Weights of a small GPT-style language model, trained from scratch on English Wikipedia.
Size: 10 layers, 2 heads of 64, vocabulary 8192.
Each number is 200 + 40 x the weight over its row's rms, rounded and kept within 0 to 999. Layers, rows and columns count from 0. The size before them is the row's rms in percent of the matrix's.

# up: layer 6 MLP up, 512x128, rms 0.176, rows 436-460, columns 0-63
# down: layer 6 MLP down (transposed), 512x128, rms 0.154, rows 436-459, columns 0-63
up436,033,221,215,268,229,221,273,126,149,244,189,245,121,237,93,169,243,183,225,224,176,207,200,180,229,251,191,173,189,148,199,202,241,186,227,185,214,139,207,119,185,243,231,160,210,227,250,202,196,144,155,211,267,205,227,178,209,216,212,152,144,194,217,260,142
down436,022,245,230,166,217,225,203,193,267,214,172,142,236,216,246,241,147,82,195,149,208,152,159,255,169,161,182,183,255,155,264,148,179,261,167,153,162,185,208,245,191,225,185,198,181,124,261,153,189,204,164,204,247,271,149,181,217,132,295,243,216,157,207,163,214
up437,098,150,252,181,194,253,212,152,138,146,206,208,249,188,161,202,227,233,195,159,209,152,268,208,173,306,196,197,205,291,190,294,213,195,230,186,150,138,212,171,210,179,185,84,232,154,198,151,202,228,284,317,192,201,236,172,198,187,203,162,187,217,268,206,210
down437,107,118,287,101,150,210,202,185,204,142,193,197,191,206,224,170,137,147,265,230,235,190,215,149,301,178,176,187,191,181,197,175,227,244,161,203,214,233,240,198,246,237,225,271,164,143,224,192,173,174,120,277,188,217,222,245,180,205,293,222,228,158,188,169,255
up438,120,223,151,212,193,218,226,192,250,205,243,188,236,199,177,146,196,177,231,179,137,183,202,202,120,174,161,211,221,182,156,205,194,273,198,208,173,221,169,205,170,162,208,219,107,224,266,132,186,190,143,237,306,225,178,224,221,216,131,147,205,156,166,148,195
down438,124,227,165,204,104,224,196,300,191,210,185,227,278,153,156,210,213,197,239,201,195,245,173,172,148,227,223,173,132,220,188,248,176,173,208,166,214,217,168,191,212,141,248,165,118,231,201,187,265,172,228,243,153,272,117,257,260,223,204,206,194,157,208,162,136
up439,101,159,249,216,174,184,182,181,199,191,222,235,197,213,241,141,195,128,193,141,187,111,196,248,256,188,211,197,262,134,238,223,198,225,118,257,140,185,255,174,179,238,150,222,209,144,188,222,99,182,183,168,173,140,204,135,106,219,201,203,190,187,158,244,199
down439,103,195,230,254,140,199,235,189,204,222,183,121,240,181,110,145,217,140,210,260,184,318,198,275,187,210,178,220,182,197,185,223,248,229,223,186,242,278,123,229,258,225,246,243,196,201,176,174,280,141,206,247,142,175,173,173,239,145,179,129,173,223,147,217,176
up440,048,229,176,243,262,226,279,123,192,210,152,226,130,164,153,141,286,185,213,200,158,237,219,173,224,255,188,189,198,178,181,197,227,252,163,203,177,156,189,211,136,249,286,163,196,158,173,212,211,190,148,178,259,209,194,227,128,167,239,166,202,194,162,234,115
down440,037,169,122,201,203,241,189,224,153,173,194,104,131,217,221,153,189,199,157,155,205,197,214,194,191,208,202,201,258,183,287,168,205,233,186,147,194,179,145,256,185,215,221,230,237,202,226,215,193,254,130,179,265,220,215,191,109,214,132,229,206,243,176,198,204
up441,040,158,228,243,195,239,210,151,221,225,191,200,133,222,146,187,259,201,182,196,158,174,169,271,213,228,223,126,195,165,227,162,224,230,225,190,180,136,234,169,150,200,235,205,111,149,231,245,155,178,145,222,245,199,219,194,127,180,240,145,189,172,200,208,131
down441,027,205,235,221,175,97,220,221,213,313,230,226,233,206,206,208,182,275,176,168,214,149,183,127,167,213,205,142,193,194,204,182,167,212,178,162,202,212,197,280,312,177,182,190,246,175,131,183,187,168,138,176,244,251,185,168,198,180,122,212,202,184,193,154,281
up442,113,144,220,247,292,205,172,176,200,192,175,328,186,230,204,178,264,179,172,148,126,224,149,240,167,194,132,190,211,246,225,217,233,256,186,160,171,230,211,221,186,222,235,207,240,164,227,201,213,167,164,219,319,194,162,194,240,213,147,187,193,166,203,223,199
down442,112,225,188,214,218,208,180,181,213,220,229,148,270,207,232,169,173,155,199,247,191,115,230,242,263,207,178,216,202,188,285,165,257,139,229,171,219,152,233,252,244,169,216,258,196,246,287,155,184,188,153,183,202,199,224,167,145,193,217,147,186,234,173,177,258
up443,098,193,151,234,264,141,239,207,157,208,100,191,260,156,202,257,156,191,199,213,138,180,172,169,201,200,132,178,151,213,149,195,200,215,178,143,236,246,184,239,211,201,222,277,170,198,284,219,250,149,256,292,180,221,237,206,248,208,195,217,226,183,181,246,131
down443,096,171,273,200,175,238,200,187,165,181,249,201,141,189,161,136,254,149,210,158,227,166,225,233,229,221,219,287,231,211,201,180,198,227,137,227,177,162,209,217,292,201,187,182,162,127,221,128,117,133,205,200,191,176,152,251,137,177,199,206,146,206,193,234,281
up444,125,208,231,295,187,187,216,155,189,134,153,158,193,243,129,171,229,162,231,154,147,130,231,146,239,221,177,205,236,268,208,218,271,189,258,216,193,199,203,203,204,198,211,212,173,158,187,242,202,124,194,161,257,161,181,156,229,169,193,199,109,212,148,210,169
down444,126,216,208,187,213,243,145,196,240,242,223,138,182,191,296,224,135,169,146,281,231,192,228,218,190,105,280,223,230,183,177,168,197,147,176,247,167,181,182,173,164,201,143,200,209,197,201,139,139,251,197,262,170,229,128,220,248,161,140,211,237,198,265,173,208
up445,109,254,192,233,245,218,264,246,177,231,243,159,139,166,173,246,241,202,202,138,198,211,262,217,209,220,165,207,211,194,202,269,280,201,190,222,208,241,190,152,153,157,190,232,133,227,258,220,225,119,186,217,229,180,218,175,134,209,234,235,114,162,223,170,202
down445,113,135,143,175,170,239,169,134,162,144,173,241,223,166,218,214,170,224,222,171,164,209,204,223,218,263,201,296,212,186,281,176,164,158,209,249,250,230,152,221,233,300,175,191,156,174,141,171,136,172,251,231,220,126,147,151,262,162,166,248,129,217,201,262,250
up446,104,186,284,194,122,276,188,175,140,168,206,275,195,299,201,260,181,170,210,197,202,180,191,231,203,130,169,196,201,183,188,224,229,227,183,149,211,148,183,214,206,205,206,138,184,144,248,169,186,237,230,281,187,246,273,206,234,240,225,128,203,234,187,215,173
down446,109,220,156,193,132,199,210,160,225,136,237,178,196,224,206,191,226,259,259,273,195,183,191,209,184,103,218,246,172,210,281,121,173,255,192,222,246,214,182,272,248,188,173,200,288,227,197,237,195,161,180,191,223,214,221,135,185,184,225,108,169,193,139,206,171
up447,105,183,263,268,251,280,219,210,206,146,202,194,165,230,168,257,224,133,113,229,215,192,220,201,157,249,212,150,261,193,137,238,252,208,216,152,189,243,207,221,217,227,210,176,197,221,236,184,145,193,174,230,204,161,185,223,192,230,170,123,96,214,237,197,193
down447,106,191,232,282,208,204,175,140,191,151,251,150,210,153,165,216,211,196,247,125,190,166,214,149,214,212,210,194,229,252,234,110,210,188,207,200,195,243,226,210,352,184,225,203,210,140,158,127,213,245,215,240,154,203,219,189,176,179,189,246,203,236,218,178,285
up448,103,174,140,216,184,169,196,187,230,216,165,304,248,180,178,198,184,182,219,186,141,182,225,237,159,201,154,169,185,154,222,233,194,207,166,187,160,216,232,204,210,210,200,206,194,179,224,202,205,193,241,262,196,232,211,140,187,147,208,133,230,203,199,174,196
down448,099,232,162,96,167,218,115,202,190,189,172,281,227,236,252,215,214,234,209,218,162,183,157,260,145,120,205,174,240,160,189,175,204,175,183,254,208,231,255,227,288,140,195,179,221,151,161,213,213,226,177,175,278,299,159,214,219,253,171,254,139,184,173,178,254
up449,104,223,161,208,252,198,335,165,190,178,176,252,137,132,186,159,212,221,201,179,214,141,250,239,184,178,274,219,193,147,140,192,209,201,199,176,201,204,144,229,207,176,241,235,162,208,249,215,223,158,173,266,129,229,190,170,162,222,264,165,164,131,152,178,145
down449,101,219,117,282,205,147,150,228,210,142,143,235,228,214,241,199,152,224,169,225,184,155,188,140,142,239,217,229,271,204,192,145,200,152,138,266,213,148,228,162,209,99,157,273,245,204,214,200,194,178,200,239,239,237,143,206,224,234,176,233,206,151,146,187,179
up450,119,164,175,174,182,178,210,209,285,208,254,146,206,217,120,191,223,131,189,207,227,259,172,212,225,191,240,187,234,240,157,221,265,249,153,248,212,135,225,204,201,204,236,135,190,207,222,292,208,203,114,189,201,234,175,159,195,266,193,122,153,202,157,183,127
down450,116,119,179,134,201,199,209,230,191,239,221,136,212,190,212,183,156,142,129,206,264,229,180,179,217,180,323,206,249,186,243,217,219,186,266,295,187,277,118,208,183,264,201,181,217,233,227,179,194,185,106,170,171,236,152,155,267,161,151,199,226,194,176,157,183
up451,102,163,208,180,216,197,227,173,305,185,213,174,222,216,194,239,260,177,152,205,115,186,178,218,178,286,249,235,175,229,107,246,267,237,211,238,270,204,183,163,194,221,274,119,228,191,235,185,145,217,162,257,199,252,244,212,246,155,178,128,184,220,197,254,214
down451,105,237,209,145,232,194,237,213,181,186,167,248,203,160,110,238,228,194,222,198,141,200,228,233,224,238,133,229,206,213,252,197,230,201,168,214,211,198,175,256,316,133,188,251,180,118,216,239,190,143,231,234,260,199,231,160,207,228,209,257,164,195,148,277,249
up452,046,174,209,291,180,254,202,216,222,256,119,170,149,221,174,162,247,175,176,224,196,232,155,182,207,175,224,154,197,130,172,266,173,255,199,169,198,235,240,198,182,193,281,136,150,228,143,209,175,231,132,166,176,229,236,210,209,185,221,204,140,255,184,259,163
down452,042,185,160,185,178,198,224,181,191,195,203,154,212,282,198,210,195,211,182,263,218,137,138,203,181,190,204,162,254,272,169,193,260,228,207,161,216,162,180,230,225,191,149,257,159,204,196,134,97,193,159,236,180,117,156,190,167,266,219,265,136,170,170,250,223
up453,116,161,253,259,216,185,188,253,140,154,162,220,189,215,196,211,190,117,233,167,145,207,209,245,193,235,170,200,229,173,157,277,217,171,181,241,188,212,173,197,216,294,268,191,204,171,176,245,164,162,219,135,183,226,265,162,152,293,185,150,233,176,229,233,166
down453,117,213,257,276,233,172,252,183,230,189,178,216,255,181,187,273,221,199,251,218,124,240,264,206,182,185,196,243,216,237,131,228,132,166,233,230,175,198,174,195,356,176,201,197,195,141,220,223,173,109,177,166,215,230,182,201,232,190,103,162,201,175,155,222,303
up454,109,201,214,202,266,231,183,227,289,292,143,202,235,161,154,182,234,202,238,169,201,150,140,246,170,208,230,177,189,234,171,241,231,196,183,200,182,101,242,180,158,167,227,244,198,194,200,132,217,240,173,164,202,235,210,178,129,229,270,259,181,156,218,178,191
down454,113,164,144,141,134,218,178,188,231,210,205,165,219,199,210,180,214,163,267,183,194,287,198,221,268,263,190,229,180,102,221,207,237,245,155,186,195,173,174,197,148,183,182,204,128,205,190,140,150,200,198,183,155,204,230,189,286,203,194,214,272,181,192,309,199
up455,140,164,186,264,236,209,230,229,140,221,193,163,191,210,213,226,191,202,213,187,249,148,219,187,230,149,163,201,204,216,196,215,262,212,201,187,235,182,230,206,176,153,153,195,211,190,251,275,188,193,173,245,343,131,205,199,231,272,181,192,202,196,287,202,128
down455,131,139,286,169,239,183,178,150,154,171,229,181,221,224,193,224,199,187,138,237,133,167,192,254,262,247,245,254,180,237,155,232,203,153,262,173,229,241,116,337,247,210,200,206,160,262,213,247,237,215,173,197,154,175,237,174,208,223,199,174,191,235,182,239,239
up456,109,173,179,186,218,209,260,205,252,235,203,233,192,193,235,206,220,242,222,173,178,183,243,278,217,197,180,170,204,196,220,200,247,237,249,159,222,155,275,215,203,226,213,169,182,193,197,232,199,171,174,123,320,201,197,103,213,175,236,196,154,202,135,210,180
down456,120,115,107,118,224,156,171,253,130,266,147,193,213,169,281,267,242,185,186,238,222,232,137,181,163,234,204,202,86,246,230,177,260,146,238,164,222,233,182,192,229,197,189,195,181,167,147,189,175,241,239,256,132,215,241,261,214,242,198,145,246,175,246,217,173
up457,039,147,174,273,190,203,251,172,172,169,190,208,111,194,130,213,178,150,156,185,218,129,149,212,197,226,162,164,158,182,166,210,244,258,135,196,219,144,111,158,173,215,196,209,145,156,221,224,173,245,181,269,229,237,268,173,140,206,243,197,199,196,216,216,97
down457,028,267,115,257,156,211,213,195,236,249,236,137,219,254,235,165,132,172,198,133,260,166,136,176,237,169,181,189,210,186,211,174,143,192,163,196,184,193,179,208,261,180,131,203,188,230,188,182,216,215,193,216,181,165,192,211,198,204,291,213,231,179,247,192,323
up458,038,261,160,222,232,249,279,162,180,185,180,241,169,201,152,237,241,227,195,167,162,266,199,202,247,222,169,135,125,149,205,244,227,178,218,181,171,108,215,160,120,240,274,173,184,199,220,282,214,232,161,230,193,175,290,199,213,202,181,162,187,165,234,249,132
down458,028,182,179,234,132,201,216,168,219,222,203,161,148,194,315,119,172,156,185,184,215,130,196,171,195,179,187,237,270,186,303,163,129,208,166,220,171,233,197,222,180,202,121,155,254,191,201,188,194,174,237,167,202,198,193,222,190,206,225,271,230,153,189,178,295
up459,082,183,182,228,176,167,162,220,281,281,197,208,143,135,220,180,154,144,164,219,193,207,154,166,253,134,248,254,205,162,261,204,186,195,261,214,181,183,185,139,154,153,218,204,179,272,178,308,198,246,169,153,240,227,205,200,207,192,173,197,255,182,221,229,224
down459,090,217,224,199,266,251,233,167,117,179,176,188,252,250,72,176,219,218,192,160,153,168,237,184,181,254,172,131,210,220,219,236,235,193,149,160,223,176,176,219,238,223,202,166,214,153,245,65,193,155,258,241,109,174,216,215,180,193,217,188,138,189,191,178,111
up460,130,156,233,168,241,203,183,242,111,174,205,201,215,217,171,150,304,203,207,118,172,203,147,287,224,220,209,209,173,167,133,183,208,268,119,207,192,208,267,174,182,208,233,199,206,206,252,207,161,188,174,117,263,229,204,163,178,191,173,210,220,184,165,237,171